{
  "num_hidden_layers": 25,
  "hidden_size": 448,
  "num_attention_heads": 10,
  "num_key_value_heads": 10,
  "head_dim": 64,
  "intermediate_size": 1792,
  "vocab_size": 8192,
  "hidden_act": "gelu",
  "norm": "layernorm",
  "norm_place": "pre",
  "norm_eps": 1e-06,
  "positions": "alibi",
  "qk_norm": false,
  "attn_scale": 0.125,
  "bias": "all",
  "tie_word_embeddings": true,
  "parallel_block": false,
  "init": "normal",
  "init_std_qkv": 0.0216,
  "init_std_o": 0.00306,
  "init_std_up": 0.0216,
  "init_std_down": 0.00306,
  "optimizer": "adam_atan2",
  "learning_rate": 0.000642,
  "beta1": 0.95,
  "beta2": 0.98,
  "weight_decay": 0.33,
  "lr_head": 0.00846,
  "max_grad_norm": 0.5,
  "warmup_steps": 316,
  "schedule": "wsd",
  "decay_fraction": 0.827,
  "decay_shape": "linear",
  "final_lr_fraction": 0.0,
  "batch_tokens": 131072,
  "max_seq_len": 1024,
  "doc_mask": false,
  "z_loss": 1e-05,
  "train_tokens": 579900000,
  "max_steps": 4425,
  "dataset": "wikipedia_en"
}
Each number is 128 + 32 x the weight over its row's rms, rounded and kept within 0 to 255. Layers, rows and columns count from 0. The size above them is the row's rms in percent of the matrix's.

# layer 8 MLP down (transposed), 1792x448, rms 0.0177, rows 963-1015, columns 256-319
size [109 118 117  85  90 116  91  83  83 101  82 117 111  93  90  69  88 107 107 107  92 108  86 106  94 129 124  95 106 103 125 106 121 109 121  71 129 127 112  97  94 115  84  97  86  80 116  77  94 108 107  78  99]
[[112 189 138 145 164 130  93 115 125 129 108  92 121 103  96 115 142 161 136 141 139 144 143 150  86  91 144 165 154 210 167 196 129  94 115 123 179 114 104 121  66 179 161 126 125  92 127 123 137  98 109 125 112 185  90 124 100 135 115  34 143 135 115 144]
 [120 146 147 111  87 155 153 152 184  99 124 106 173 120  89 153 167 179 171 153 194  85  72 167 139 112 102 139 160 119 126  82 114 133 102  40 110 150  98 139 166 129 149 177 139 143 152 127 154 116  33 156 123 165 116 180 154 171 107  99 127 134 159 137]
 [ 62 178  90 145 128 127 112 114 115 152 157 129  88  93 156 109 125 125 125 111 155  98 109 129 122  98 112 138 143 127 128  72 133  99 161  80 108  99  43  88 123  87 107 125 115 104 141  92 105 159  87 137 179 148 138 129 112 108 100  64 136 172 136 106]
 [124  65 152 161 110  75 177 148 119  76 180 134 111 159  57 126 120 120 148 127  86 182 102 178 133 164 107 144 166 120 101 118 153 166  91 158 117 128 200 146 153 155  94 140 144 178 131 111 111  90 120 106 147 102  99 110 127 122 142  69 185 136 185 137]
 [182 145 138  72 122 220  93 163  98 168 101 112 113 147 193 116 154 122 174  92  87  83 160 108  86 134 151  95 158 127 196 150 128 106 136 148 146  96 162 104  99 144  82 106 166 164 155 155 171 134 115 160 115 123 128 143 101 103 157 116 187 153 120 171]
 [117 130 118  94 128 104 151 125  77 226 135  94 159 163 122 105 150 151 152 143 160 124 142  91 101  88 107  53 168 158  93  89 143 125 105 199 117 123 121  99 148  64  80 141 156 149 129 121 125 144 180 139 158 112  97 145 175 138  94  83 117 116 121 148]
 [123 162  85 137 175 108 110  92 179 139 199 153 123  93 146 121 151 136  99 138 166 156 123  91 164 128  95  88 140  94  77 183 106 131 119 133 155 112  93 187 114 112 138 152 129  99 138 163 132 147  72 119 138 176 159  74 105 142 100 193 164 109 103 134]
 [168 121 104 134 101  84 155 148 118 114 120 129 162 123 130 148 167 143 160  98 112 154 151 107 119 106 125  97 133 147 140 141 101  76 113 144 146 185 176 180 167 179 125 127 143 136 123 108 110 134 115 146 111 123 154  86 135 196 126 148 160 163 160  87]
 [ 83 154 117 149  91  73 110 169 122 148 123 100 134 125 187 127 106 150  69  75 101 127 127  88 114 180 151 165 136 151 154  91 131 142 107 125 168 115 168 153 109 112 160 164 125 137 182  99 187 173 170 138 107 144 147 149 110 131 163  90  93 111  88  79]
 [101 174  58 111 169  91  86  88 190  61 146 142 195 110  98  54  83  96 116  86 188 160 119 112 130 136 173 156 138 136 144 177 146  98  75 162 168 184 113 102 153 129 174 166 109  71  94 139  80 163 163 123 115 102 108  95 123 188 117 148 144 142 144 161]
 [164  43 103 120 178  79  70  91  76 180  87  90 133  85 191 139 153 131  89 156 119 125 116 108 134 128  86 210 154 115 160 217 133 126 144 109 147 176 173  88 135 134 128 126 107 162 159 152  94 130 167 187 130 101  71 144 153 130 117 108 110 149  98 103]
 [106 116  95 132  91 145 151 162 106 179 130  80  83  87 187 131 110 140  73  80 118 124 191 128 105  78 164  74 207 138 161  97  74 104 164 158 102 132 146 120 110 175 186 134 155 113 122 108  78 115 148  68 131 132  93 155 131 175 147 135 185 189 199  90]
 [113  62 103 112  97 146 135 147  16 139 166 170  87 100 114 152  91  75 134 116 183  35 139 133 122 129 145 124 133 157 175  60 133 130 154 163  89  92 199 128 118 105 191 148 140 114 154  78  97  89  88 114 106 157 106 123 108  85 133 132 123 148 156 177]
 [157 120 120 169 120 127 172  95 114 149 116  81 128 139  97 162 133 186  90 114 115 154 101 145 137 121 164 113 130 141 161 103 171  67 126 132 102 129 121 122  86 172  74 114  87 102 184 114 169 125 141 141 127  91 122 166 150 128 148 202 104 140 116 157]
 [166 116 172 123 151 143 100 140 117 155 115  54 136 102 140 204 157 109 150 130 128  91 136 166  63 132 102 135 135 164  94 147 150 101 126  73  90  96 198  96 152 137 133 160  93 126 115 142 166 104 105 181 126 137 172 114 149  99 172 107 112 105 121 131]
 [118 185 207 121 110 136 122 191 135  95 112 132 195 214 162  83 134 148 158 119 131 124 138 179 180  87 162 132  99 108 116 132  97 178 125 184 125 107  58 118  94 194 146 121  72 146 149 122 168 121 220  69 105 151 100 123 152 110 133 113 174 173 131 129]
 [127 139 126 151 152 105 120  89 139 140 138 152  76 120 117 101 157 122 169 118 185 142 117  85 127 140 155 106  63 117 164 175 148 175 142 129 201  92 129 103  83 101 132  88 205 138 125 105 160  78 127 111 128 139 130 110 206 163 102 113  84 146 145 114]
 [155 136 127 122 167 124 154  92  94  89  88  42 132 143  89  95 102 127  64 112 100 161 165 115 141 128 129 142  86 102 167  97 144 143 178 158 157 172 114 118 161 131 120 159 117 148 148  57  83 114 113 167  87  66 104 194 154 187  78 182 104 118 117 157]
 [167 162 138 151  91 118  97 154  97 135 109 151  88 100 123  60 127 115 156 123 123 135 155 121 160  75 109 134 139 142 174 125 147 119  67 143 104 186 143 197 111  96 113 109 124 154 140 109 105 180 141 151 120 169 139 148 109 180 119 166 146 193 119 113]
 [159 166 130 161 125  94 128 180 164  51  96 143 130  56 102 125  88 132 138 131 139 158 131 129 163 115 124 183  83 114  89 130 164 126 109 189 106 142 151 162 102 104 141 118 134 163 122  59 115 129 232  92 119 153 127 148 155 141  75  94 107 182  98 163]
 [108  67 135 113 118 180  95 124 127 114 133 176  13 118 155 117 177 126 146 105 110 159  86 136 133 119 157  51 121 102 111 180  82  93 119  92 208  81  86 125 179 169 161 184 197 133 129 160 137 141 133 146 107 112 120 150 104 141 140 119 151  69 115 143]
 [114  79 150 114 199 114 154 180 111 154 131 120 127 188  91 120 144 180 159  84 144 171 118 151 118  92 113  80 122 108 105 114 146 100  83 142 167 147 122 133 134 122 115  65 148 159 179 126  61 117  71 145 155 172  98 159  87 157  99 139 150 131 170  86]
 [ 98  86 172 148 148  91 161  82  92  86 127  60 144 186  90 191  29 142 140  84 104 121 161 163 162 129 156 146 114  97 106 118 152 191 116 154 181 165 137 150 137 135 141 154 117  91 127 159 142  89 135 110  94 123  71  84 121 163 141 186  99 122  85 123]
 [119  79  92 136  85 157 138  97 151 126 132 144 155 123 123 138 110 140 141 174 135 132  94 148 193 193 151 115 141 125 111 110  98 123 148  99 115 145 118 107 143 115 128 101 165  93 141 144  98 109 107 124 124 116 118 119  88 125 100 143 129  97 126 149]
 [166  64  99 122 109 131 120 130 110 135  92 142 143  84  96 116  97 121 121 191  72  79 118 136  61 150 152 130 162 172 129 156 170 212 193 157 176 153  76 113 148 126 127 149 147 136 113 139  98 119  93 162 146 135 110 105 154  97 139 152 118 137 108 150]
 [181 165  79 150  83 181 100 129 141 172 113  86 107 132 163  96 113 119 105  92 132 134 130  80 127 140 202  75 138 117 144 173 122 130 124  93  99 118  66 148 151 142 110 116 114 168 117 180 129 101 105 128 105 104 124 160 159 186 121 170 125 102  89 118]
 [117 139  91 143 170 114 106  63 130 141  86  73 102 126 176 102 192 131 110 112 175 159  63  50  69  91 154  99 165 140  92 124 126  83 102 134 113 118  87 197 159 176 123 113 145  94 124 105 128 134 137 170 161  70 128 167 115 185 142 155 143 111  99 137]
 [152  89 144 114 100  99 138  88 136 115  56 152  75 138 151 116 153  66  93 164 102 111 147 151 144 200  91 108  55 110 118 148 162 114 141 146  93 112 112 142 106 200 162 177 154 136 146 160 131 201 146 154 123 130 142 103 158 156 100 105 119 177 215 134]
 [112 144 118  44  97 107 153 176  83 101 101 106 190 128 133 109 149 112 137 119  70 188 129 148  82 100 100 206 119 128 123  79  94  88 196  82 118 155 106 175 150 156 139 115 121 174 106 151 136 114 154 146 137 101 161 136 117 108 114  96 151 143 111 103]
 [131 131 123 104 106 125 126 146 112  92 129 176 136 129 156 112  63 103 111 107 162  90  81 113  83 166 140 100 180 155 162 140 101 172 120 128 206  77 138 102 113 125 151  83  78 163 135 112  84  75 104  77 149 142 112 133 138 128 106 171  77 167 103 123]
 [161 129 130  95 111  78 188 165  43 137 118 165 176 132 145 108  82 117 122  99 148 123 164 137 117 107 153  82  89 137  93 166  91  95 103 130 200 107 139  87  96 121 144 112 157 145 167 161 128 168 154 101  86 135 123 138 126 102 175 158 158 198 161 105]
 [162 162 143 129  73  67  53 109 101 200 159 141 121 140 169 163  94 108  59 134 131  59 178 129 133 120 113 217 129 125 105 147  80 108  89 121 128 142  86  98 121 126  91 162 162  77 113  96 168 143  86 102 135 121 114  66 111 165 133 121  88 215 173 174]
 [126 125 150  81 105 163 110 165 158 152 135 120 144 141 112  70 218  86  96  90 149  99  87 141 140 139  60 127 148 159 135 118 157 144 133 201 114 166 156 146 113 207  59 130 158 130  82  45 134 121  96 143  89 128 117 136 126 147 127 123  82 110 130 149]
 [180 123 104 107  83 111 134 163 145 167 127 158 134  97 156 108 114 123 114  99  23 104 144 172 135 128 153 135  90  76 120 153  91 140  94  81  94 162 111 125 147 210  99 107 119  93 169  87 159 157 111 175 100 132 130 186  86 153 107 175 105 115 196 120]
 [123 141 131 169 161 183 107  84 142 158 128 127 118 175 132  95 131 110 165 175 143 127 126 165 165 167 146  86 137 123 114 144  99 165 105  59 128 122 132 163 148  67 178 214 159  59 104 174 143 128 187  96 142  77 148 125 182 195 136 149 185  84 106 129]
 [180 154 120  90 159 176  81 135 175 134 189 123 101 142 173 137 184 186 140 127 114  84 142 106 122 107 106 143  75 108 145 113 154  94 164 148 123 153 135 168 170  75  98 105  80  97  83 151 132 150  93 169 200 119 162 184 144  90  79 202 127 167  97  80]
 [172 123 125 102 152  69  90 144 159 222 146 124 107 112 113 133  86 158 186 150 114 113 186 156 131 131 141 115 140 200 115 127 124 130 155  93  68 134 168 121 117 146 131 158 129  96 158  62  91  72 150  95 128 171 121 171 140 168  98 119 189 103 132 116]
 [106 174 151 108 118 125  97 131 152 127 134 118 156 122 107  97 147 112 122 118 130 147 132 186 118 135 142 167 105 138  98  78  93  78 149 152 160 106 162 130 143 108 174 112 102 170 116 130 104 122 127 122 128 155  90 124  62 138  54 137 108  97 140 115]
 [148 149 113 129  99 141 164 184  88 103 110 117 100 178 134 165  82 133 146 185 165 144 131 139 106 131 151 142 144 153 155  94 149  78 118 141  63 122 115 111 136 132 131 133 151 175 113 113 127 124 120  98 120 103  80 167 139 171 138 113 119 159 118 114]
 [ 76 160 106 143  75 116 129 149 136 149  86 107  72 118 151 148 213 147 148 150 138 181 134 123 110 140  75 155 168  79 111 140 140  91 128 170  96 157 168 136 176 153 138 184 132 140 126 171  82 207 103 101 156 122 107 148 169 142 162  78 138 197 148  69]
 [145 125 134 126 154 134 130 107 141 134 105 177 139 114 138 138 147 137  91 118 170 178 111  76  90  93 171 150  74  76  89 167  91 152  85  84 165 129 125 119 130 104 123 137 100  80 119  84 138 125 161 131 109  96  99  93 111  64 132 113  59 129 132 103]
 [ 89 153 146 168 138 117 110  93  53 115  92 168 163 122  87 135 148  87 189 223 104  84 112 136 104 106 128 153 158 136 120  90 121 152 167  61 139 130 118  95 145 117 171 102 109 140 128 134 140 111  62 118 164  84  95 144 152 165  79 128 129 103 120 147]
 [132 123  69 153  73 109 166 144 106 125 103 150 106 132 139  83 151 111 104  80 118  85  88 231 165 103 143  71 150  80 119 170 154 166 133 177 117 172 139 155 107 101  55 133 142 130 149 177 114 138 106 101 140 178  67 126 171 116 108 130 149 186 200 112]
 [130  91 118 127 121 104  87  89 185  75  85 122 152  74 159 115 111 116 120  95 111 144  85 110 167 136 113 124  72  89 139 127 107 138 145 121 110 161 146  89 139 172 135 107 126  95 165 131  81  63 101 151 150 111 118 173 180 144  71 115 131 104 139 100]
 [ 97  87  94 127 124 156 158 135 142  88  67 155 118 113  84 107 164 106 115 110 119  86 129 107 108 183 219 129 146 155 119 154 101  94 101 112 177 137 101 126 123 154 135 144 114 102 101 155  62 107 140 137 152 114 118 197 160 172 181 150 100 140 145 114]
 [150 143  61 113 153 151 106 166  75 118 111 148 178 131 113  79 159 134 139  90 185 105 119 128 120 113 118 150 151 111 101 106 137  70 137 192 110 182 232 132 136 101  84 191 152 127  94  94  78  95 128  99 112 124 110 115 151 105 145  57 158 139  94 117]
 [ 61 109 122 124  71 153 141  85  79 159 133 121 136 103 151 101 146 156 165 129 103 120 188 138 131  71  54 155 105 150 112 161 113 124  96 115 141 100 123 133 164 142 119 128 134  75 112 175 120 138  90 156 161 120 161 105  57 167 148  74 175  91 148 161]
 [142 131 150 123 112 154 129 114 133 154 149 115 154 120  83 156  91 133 118 174  92  96 148 103  92 165 133  97 172 128 124 137 116 147 126 149 139 116 106 160 136 119 128  81 100 105 127 162 158 168 104  82 133 218 126  96 117 132 183 130 211  86 100 126]
 [135  99 138 115 109 106 140 158 156 157 128 180 128 109 166  99 111 112 159 124 105 176 152 116 143 160 109 146 175  95 127 119 109 108 103 161  93 116 148  88 122 165 116 146 176 117 119 102 117 156 115 115 103 107 132  93  86 100 105  99 187 128  62  83]
 [139 141 131 121 108 136 157 126 114 137 153 118 113 111 128 134  92 104 153  63 203 105 131  86  79 153 184 158 134 167 200  93 105 135 137 136 116 105 202  38 100  87 109  72 101  50 144  92 142  83  97 122 112 141 103 149  58 116  96 126 123 104 125 141]
 [144 133 168 149  93 140 115 109  77 138 165 137 112 111 143 186  85  89 134  89 185 105 149 144 130 163  94 132  54  79 119 137  88 135  97 133 133 129  42 195 124  81 108 138  78 126 113  92 127 127 110 112 156 115 105 133 139  77  93 104 133 152  50 119]
 [124 115 104 137 170  85  99 190  73  78 108 157 130 113 124 141 187 148 110  98 173 109 137  56 179 160 139 114 108  82  91 106  86 101  57 131 152  97 161  61 164 158 127 176 165 105 123 132 128 150  61 117 144 127 124 129 124 101 114 191 138 145 163 119]
 [115  66 197 129 115  86 173 115 121 109 153 145 100 152 150 152 103 119 139 152 144 136 105 141 138 145 158 146  98 184 122  87 168 147 149 166 118 204 154 143 111  88 128 100 101 177  91 154 142 103 133 122 107  70 129 132  84  34  95 152 149 167 137 175]]
# layer 8 MLP up, 1792x448, rms 0.0285, rows 964-1015, columns 256-319
size [113 107 100  95 110  92  94  91 104  97 106 102  97 100  78 102 104  95 100 106  96 100 106 100 111 107  98 102  98 107 107 118 111 113  88 112 108 101  96  99 110  88 105 101 102 109  86 102  97 109 101 101]
[[157  86 114 142 133 100 129 145 134 117 193 113 123 104 105 125 139 133 138  92 102 121 121 119 145 130  95  56  87  70  83 133 135 132 188  85 111  85 137 160 118 110  94 120  51 117 124 157 123 107 160 156 133 104 131 166 137  70 112 119 182  90 123 158]
 [140  92 123 133 189 144 156 148 138 138 126 153  77  99 123 155 137 109  97 177 107 122 112 155 104 154 164 119  81 120  75 114 100 144 166 115 103 100  91 108 116 108 172 122  38  87  65 140 152 147 111 101 135 131 141 159 126 115 154 150 146 150 111  91]
 [ 84 214  94 124 131 138  81 108 140 174 123  84 172 142 164 101 136 174 144 152 127 128 110 117 156 169 160 137 107 153 147 131 160 142 146 190 178 133  66 143  52 122 187 108 153  59 132 147 157 124  95 119 149 124 155 116  71 145 116 118 113 108 187 149]
 [149 137 178 182 143 120 126  64 138 118 202 141 141  68  78 147 125 139 175 172 163 120 140 134 142 143  84 116 143 105 121 125  99 170 164  74 132  72 139 153 134 118 124 145  75  94  83 153  95  95  96 166 184 121 173 155 142 106 135 126 124  90 148 124]
 [ 90 137 196 112 158  48  58 138  77 150 144 118 226 160 141 181 181 142 114 167 186 163 130 154 123  94  94  61 127  85 108  95  67 177 128 108 149 124 106  91 135  97 128 118 121 123 131 101 163 197  94 116  97 111 162 155 167 142 129  74 108 132 130 196]
 [144  75 102  55 109 143 111 200 132 116 129 105 131 106 157  94 108 156 130 114 122 131 117 114 144 106 133 185 132 131 154 147 138 139 136 134 135 133 140 148 161 149 116 132 151 149 109 123 120 166 102 162 154 133 175 158 156 126 162 108 145 113 144 136]
 [ 97 188 134 171  91 170 145 194  80 137 115 111 106 167 144 127 204 128  65 101 150 130 134 154 118 189 139 184 164 147 116 106 155 145 148 170  98  99  96 116 127 125 143 162 161 122 144 116  57 102  74 169 140  81 107 117 132  62 127 177 141 120 127 127]
 [175 128 120 131 136 111 131 101 166  89 139 148 113 156 121 153 144 127 206 134 144 117 133 102 176 110 113 156  88 138 127 137 147  93 125  99 137  96 175 121 151  50 130 121 119 170 114 192 143 218 129 118 134 108 130 179  97 113 175 218 154 135 156 172]
 [122  98  98 143  98  92 125  89  84 143 133 196 160 104 117 118 180 132  91 112 110  95 102 149 144 185 124 161 159 129  98 108  61 106 144 138 151 104  87 168 101 153 181 163 155 115  38 161 159 116 165 147 138 103 150 131 125 138 166 160 129 112  95  84]
 [ 82 159 165 175  81 113 108 141 129  79 137 219 153 153 113 152 160 160 199  94 148  91 130 124 126  86 128 120 123 128  75 148 164 158 113 137 129 140 107 110 151 109 119  70 126 111 118 141 140 141 109 101 117 170 116 109 177  68 108 112 123  98 140 128]
 [130 109 143 118  90 137 150 156 100  87 143 129  87  89 162 178 109 148  68 104 131 147  87 143 129 165 142  68 135 133 172 112  91 111 146 177  92 134 114 134 143 109 131 145 156 172 124 160 104 100 103 133  88 143 155 145  94 133 137 141 153 141 128  83]
 [113 165 149  62 118 123  62 139 113 129 111 173 139 129  97 135 115 146 161 134 116 172 100 174 194 111  78 186 117 193  70  99 141 128 152 132 108 147 110 131 103 186 102  74 140 184  92 101 127 139 176 180  64 112 139 147 173 155 152 142 144 145 161 105]
 [114 171 137 134 133 119 123 141  87 109  80  71 136 144 188 142 148 162 138 156 141 107 141 110 104 155 151 135 159 169 134 123 131 193 154 110 118  72 111 124 136 152 220 103 129  95 159 152 103 151  72 118  99 147 145 146 112 133 106 157 104 130 181 123]
 [103  95 143  84 140 102 160 149 122 112  83 121 149  85 107 106 149 145 150  99 142 114  86  87 142  81 134  79 158 116 162 154  53 164 132  77 173  49 123  89 108 104 115  81 131 111 108  88 116 140 109 169  89 168 168 129 111 138 149 108 155  95 138 136]
 [150 102  39 146 128 155 100 120 177 153 134 154 119  40  94 119 130 169 106  78 189 162 132  59 150 121  94  93 141 101 114 148 160  90 132 113 123 158 153 153 114 100 115 134 134  98  62 118  77  95  48 151  89 167 135 128  91 140  85 175 151 111  84  74]
 [169  97 109 162 113 147 119 138 136  80  96 129 174 135 101 123 167 100 140 189 182 108 111 166 128 148 162  64  86 133 173 122 114 216 170 116 119 121 106 139 163 193 167 138 144  86 150 148 123 169  84 125 120 120 145  98 142 138 155 185 147 195 135 140]
 [121 153 121  73 138 107  92 103 129 133 106 114 112 147 124 129 163 168 131 186 128  91  79 163 113 104 107 151 104  76 107 110 141 107 147 149 110 127 122 202 120 145 158  71 119 111  80 159 129 141 126 159 120 226 197 130 129  98 103 198 173 143 127 166]
 [137 123 116 138 151 170 142 157 136 122 105  80  76 112 127 142 114  57  87 110 153 134 120 147  96 125 109 174 128 146 143  88 148 166 198 151  80 121  94 120 141 149 122 117 128 129 140 137  94  92  70 126 180 129 136 186 127 101  78 121 107 159 121 144]
 [126 114 123 113 123 127 103 118 142 144 132 122  43 151 122 141 125 153  75  86  96 152 102 185 109 148 146 140 111 134 138 101 104 200 183 130 137 156  93  92 121 129 142 122 128  74 163 168 111  66  92 139 146 149 147 152 119 118  62 117 143 147 200 143]
 [107 103  83 145 129  97 119 154 116 133 118 176 153  61 131  89  90 111 104  51 178 140 144 148  85 179 110 101  70  81 117  68 101 126 128 165 136 163 109 114  99 186 157 152 138  88 133 117 157  87  54  78 152 164 122 141  94 170 110 147 225 117 143  86]
 [163 127  62 107  89 166 127 133 117 103 205 108 155 106 117 167 129 132 158 125 118 181 154 111 105 115 147 154  97 145 166 152 143 141 137  93 170 124 174 163 107 160 130 139 123 117 100 192 140 166 150 129  61 169 223 133 135 162 152 127 137 131  98 105]
 [116  90 160  95 103  98  60 140 140 151 108 178 149 125 112 108 172 122 150  72 177 173  79 149 109 161 156  88  98 123 126 119 100 166 171  93 119 102  91 149  75 149  92 164  99 122 117 170  88 115 111 116 216 156 137 121 178 128 136 109 169  99 185 117]
 [138 188 186 175 165 127 122 122 126 170 139 156 178 152 154 156 154 153  88 138 133 119  99 168 145 137 166 109 143 143 128  92 175 180 172 135 167 126 124 132 105 106 128 112 102 110 177 164 155 111 129 172  94  93 126 182  95 105  97 157  90 142 100 149]
 [140 153 143 151 113 132 177 206 162 129 100 116 171 169 155 158 125 139 121 117 106 144 100 161 103 103 120 133 139 146 138 108 110 143 178 129  99 116 113 133 147  83 187 115 128  63 117 161 112 127 133  90  62 123 120 153 171  99 155 106 206  78 137  96]
 [181 101  69  88 156 138 124 203 163 142 199 146  83  92  95 131 175 116 120 130  99 115  96 126 175 155 125 126 138 108  89 116 120  75 148 158 156  76 129 132 185 120 156 121 119 120 103 121 135  93 157 165 161 176 110 161 122 173 156 131 167 134 131 116]
 [143 124 137 111  97 156 142 146 143 158 194 162  75  64  85 171 145  63  99  67 108 149 159 198 168 157 121 137 115 144 127 160  96 125 132 179 190 120  60  98 157 120 113 138  96 118  86 172  81 107  99 121 119 152 184 161 117  93  67  87 138  93 106 112]
 [134 174  97 130 130  64 121 136 121 122 120 113 166 166 167 144 167 186 100 134  81 127 131  80 125  76 136 147 147 176 107 126 166 144 117 141 143 129 180 116 145 148 129 120  89 158 115 122  86 126 132 133 131 137 214 128 162 145  83 111 200 117 151  96]
 [103 116  97 113 130 173  98 137 146  78 130 203 143 144 123 130 136 214 126  88 164 158 115 156 156  73 154 123 131 143  92 124 146 151 120 106 115 178 114 152 122 148 145  73 161 129 101 184 162 150 103 124 122 111 166 114 196 132 103 126 151 125 180 147]
 [150 129 135 106  95 120  42  87 128 132 128  91 169 122 159 173 178 139 131 169 116 106 121 136  88 168 108 188  49 162 142 127 107 117 133 153 148 100 102 127 141 172 144  59 122 138 105 150 121 165 141 116 115  85 144 160 154 152 133 101 192 130 106 125]
 [124 149 120  59 129 146 102 100 148  68 137 128  72  52  74 153 161 148 140 142 120 199 124 183 138 135 127 175 108 169 126  84 160 137 134 181  74 146  97 181 106 128  95  89 147 141 133 145 105 102  72 177 139 143 122 170 139 113  61 108 124 125 110 152]
 [113 175 173 108  72 113  47 120 127 139  99 108 129  47 173 154 171 149 134 137  89 138 138 185 144 189  70 146  78  60 104 127 130 108 136 150 167 141  89  95  93 119 220  73  71  87 164 155 113  73 142 123 116 120 155 148 129 156 120 107 168 119 188 130]
 [119 101 144 138 165 104  99  98 115 152  93 182 171 124 172 122 131  95 121 136 129 101  38 151 144 133 140  89  52  45 163 126  89 129 121 121 140  84  89 136 151 135  93 140 104 179  69 113 133  95 159 139 178  99  99 166 185 135 129  95 127 128 143 105]
 [124 102 100 147  87 112 141 157 126 149  85 114 120 108 126 106 134 200 135  84 125  77 186  98 106 121 145 102 112 178 106 121 153 122 161 120 128 117 113 183 128 163 130 157 113  98 131 139 173 146  40 133 152 121  91 119 115 133 175 104 114 119 185 138]
 [182 149 138  87 118 140 149 101 136 102 143 142 146 133 165 161 125  98 210 171 101 107  95 134 155  85 104  82 136  96 142 101 131 153 192 107 158 131 125 100 170 151 122  99 131 169  71 151 152  72 140 146 164  89 125 140 144 155  98  98 129 155 149  80]
 [108 122  91  75  66  99  98 136 139 125 109 118 132 110 121 131  62 101 183  81 155 169 109 124 185 113 103 136 131 167  66 141 104 202 133 141 110 114 157 109 109  96 100 134 129 142 105 146 122 108 180 170  89 119 214  98 180  92 114  41 124 138 181 181]
 [103 151 120 171  71 124 125 174 122 120 162 119 174 126 175 174 185 217 148 112 137 108 160 127 115  69  90 125 113 154 143 152 163 113 121 135 167 118 130 145 148 117 128 128 163  93 169 136 120 121 105 105 162 188 130 111  79 196 162 103 157 145 161 178]
 [ 80 136 132  95 170 142 165 106 117 123 128 125 112 119 117  96 107 139 169 119 160 121  89  98 151 139 159 102 148 143 149  72 119 166 137  81 107 107 113 126 118 144 115 118 129 111 157 149 144 112 131 135 167  92 124 163 126 151 109 110 117 153 145 108]
 [122 137 123 103 158  77  59  88  83 112  55  94  95  99 108  82 119 154 115  62 117 122  77 131 105 117 123 167 117 125 120  56 141 175 135 113  86 162 120 150 108 133 145 143  97  91 143 159  93  57 163 173  90 108 121 150 113 126  96 171 162 192 171 128]
 [ 78 160 111 125 116 137  92  98 134 109 160 147 153  95 124 126 119 151 146 144 143 129  48 103 140 124 195  93 123 176 127 132 143 133 149 168  98 113 121 110  30  85  75 105 103  89 120 161 143  99 135 101 153 185 183 137 100 125  87 153 117 105 118 102]
 [ 84 142 143 105 148 138  55 140 171 160 142 142 143 100  55 123 140 124  89  37  76 149 113 134 135  92 120 127 166 148 102 127 140 162 153 180 157 104  92 184  87  98 140  87 141 129 128 138  93 211 115 104 190 109 128 138 114 175 128 121 153 141 125 163]
 [102 123 105 148 141 152 132 134 103 113 157  48 139 130 104 128  78 172 142 134 146 100 122 140 107 147 153  82 139 100 192 123 137 163 144 194 158 148  90 134 131 132 104  81 163 129  92 140 103 130  31 162 132  85 144 150 146 139 148  79 137  97 145 123]
 [113  93 146 104 139 113 114 113 128  86 177 109 119 147  95 114  77 150 177 164 102  65 105  85 144 148 110 132  74 185 150  43 141  79 112  78 103 100 143 109 130 124 200  97  86 119  80 113 146 170  94 138 104 203  83 146 134 167  58 175 115 116  97 128]
 [167 148 144  90  65 130 133 170  77 161 157 136 117 109  66 152 132 136  85 178 135 212 129 193 195 165 127 112 140 131 145  84 115 176 141 187 136  88 177 147  91 110 146  99 103 117  81 139 113 162 137 151 116 186 148 145  90  82 133 121 115 124 158  95]
 [115 116 123  41 100  50  72  74 110 151 168 199 102 113 126 118 109 106 144 135  95 110 128 127 134 143  94 125  78 122  69 119 107 170 153 126 121 124 119  70 166 137 199 120 179 185 131  84 157 128 162 130 153  50 177 102  68 107 137 119 152 157 173 132]
 [ 81 131 135  63 121 106 110 122 175 134  85  98 100 103  95 156 127 111 170 121 134 117 127 157  89  90 136 121 132 157 149 120 165 111  84 109 157  82  99 137  95  92 140  67 161 146 161 124 132 138 141 119  74 132 156 160 125 109 152 143 140 146  93 136]
 [163 144  93  95 120 117 120 145 104 135 168 101  92  84 117 100 155 149 131 125 145 137 117 134 150 116 126  43 198 166  55 116  86 165 135 116 131 112  92 126 101 124 174 106  37 150 118 146 136 164  94 164 181 136 186 144 131 195 100 102 146  85 123 111]
 [101 172 163 118 141 104  75 130 124  42  87 164 131 135 103  48 165 114 127 106 169 158  66 128 186 112 167 112 104 177  78  89 115  64 163 146  74 147 183 113  99 152 139 159 129 133 128 156  76  68 105 176  93 121 152 170 171 150 150 143 138 141 176 133]
 [ 95  92 137 160 140  94  75 145 132 131 116 113 156  95 167 126  75 195 159 132 144  78 129 151 142  88 179 120 139 152 129  90  98 147  98 117 122  86 131 107 121 131 144  62 101 145 137 130 117 150  70 124 119 143  95 223 117 128 133 161 155 162 154 141]
 [163 137 135  74 136 158  76 143  79 115 116 128 165 146 119 118 120 121 167 113  90  98 109 143 189  59 100 149  91 173 165  85 125 109 113 122 119 148 139 143  84 180 142 100 135 132  92 141 115 155 169 115  71  31 165 185 148 118  90 121 158 205 142  99]
 [ 79 125 132 137 160 167 101 148 159 105 107 130  85  90  43 112 103 135 144 202 163 132  69 102 172  95  81 141 118 117 142 134 123 145 150 106  95 101  97 187 148 112 117 116 149 134  37 144 161  82 135 109 151 191 168 157 128  83 104 142  98  98 131 145]
 [124 119 168 170  88 115 113 106 108 160 115  80 147 102 150 121 150 132 141  88 150 124 131 160 150 161  95  41 143 156 117  46  63 174 146 168 156 137 126  67 155 141  94 116 152 127 131 158 132 113  77 145 140  90  87 188 144 144 118 182 146 135 165 122]
 [123 145 156 107 112  90 132  90 156  54 137 146 106  71 113 146 123  89 126 148 132  73 136 162 215 101 151 143 105 130 201  50 126 202 142 155 110 110 155 113 109  86 171 123 172 104 147 158 118  96  98 154 122 135 132 134 118  53 107  92 139 135 127 135]]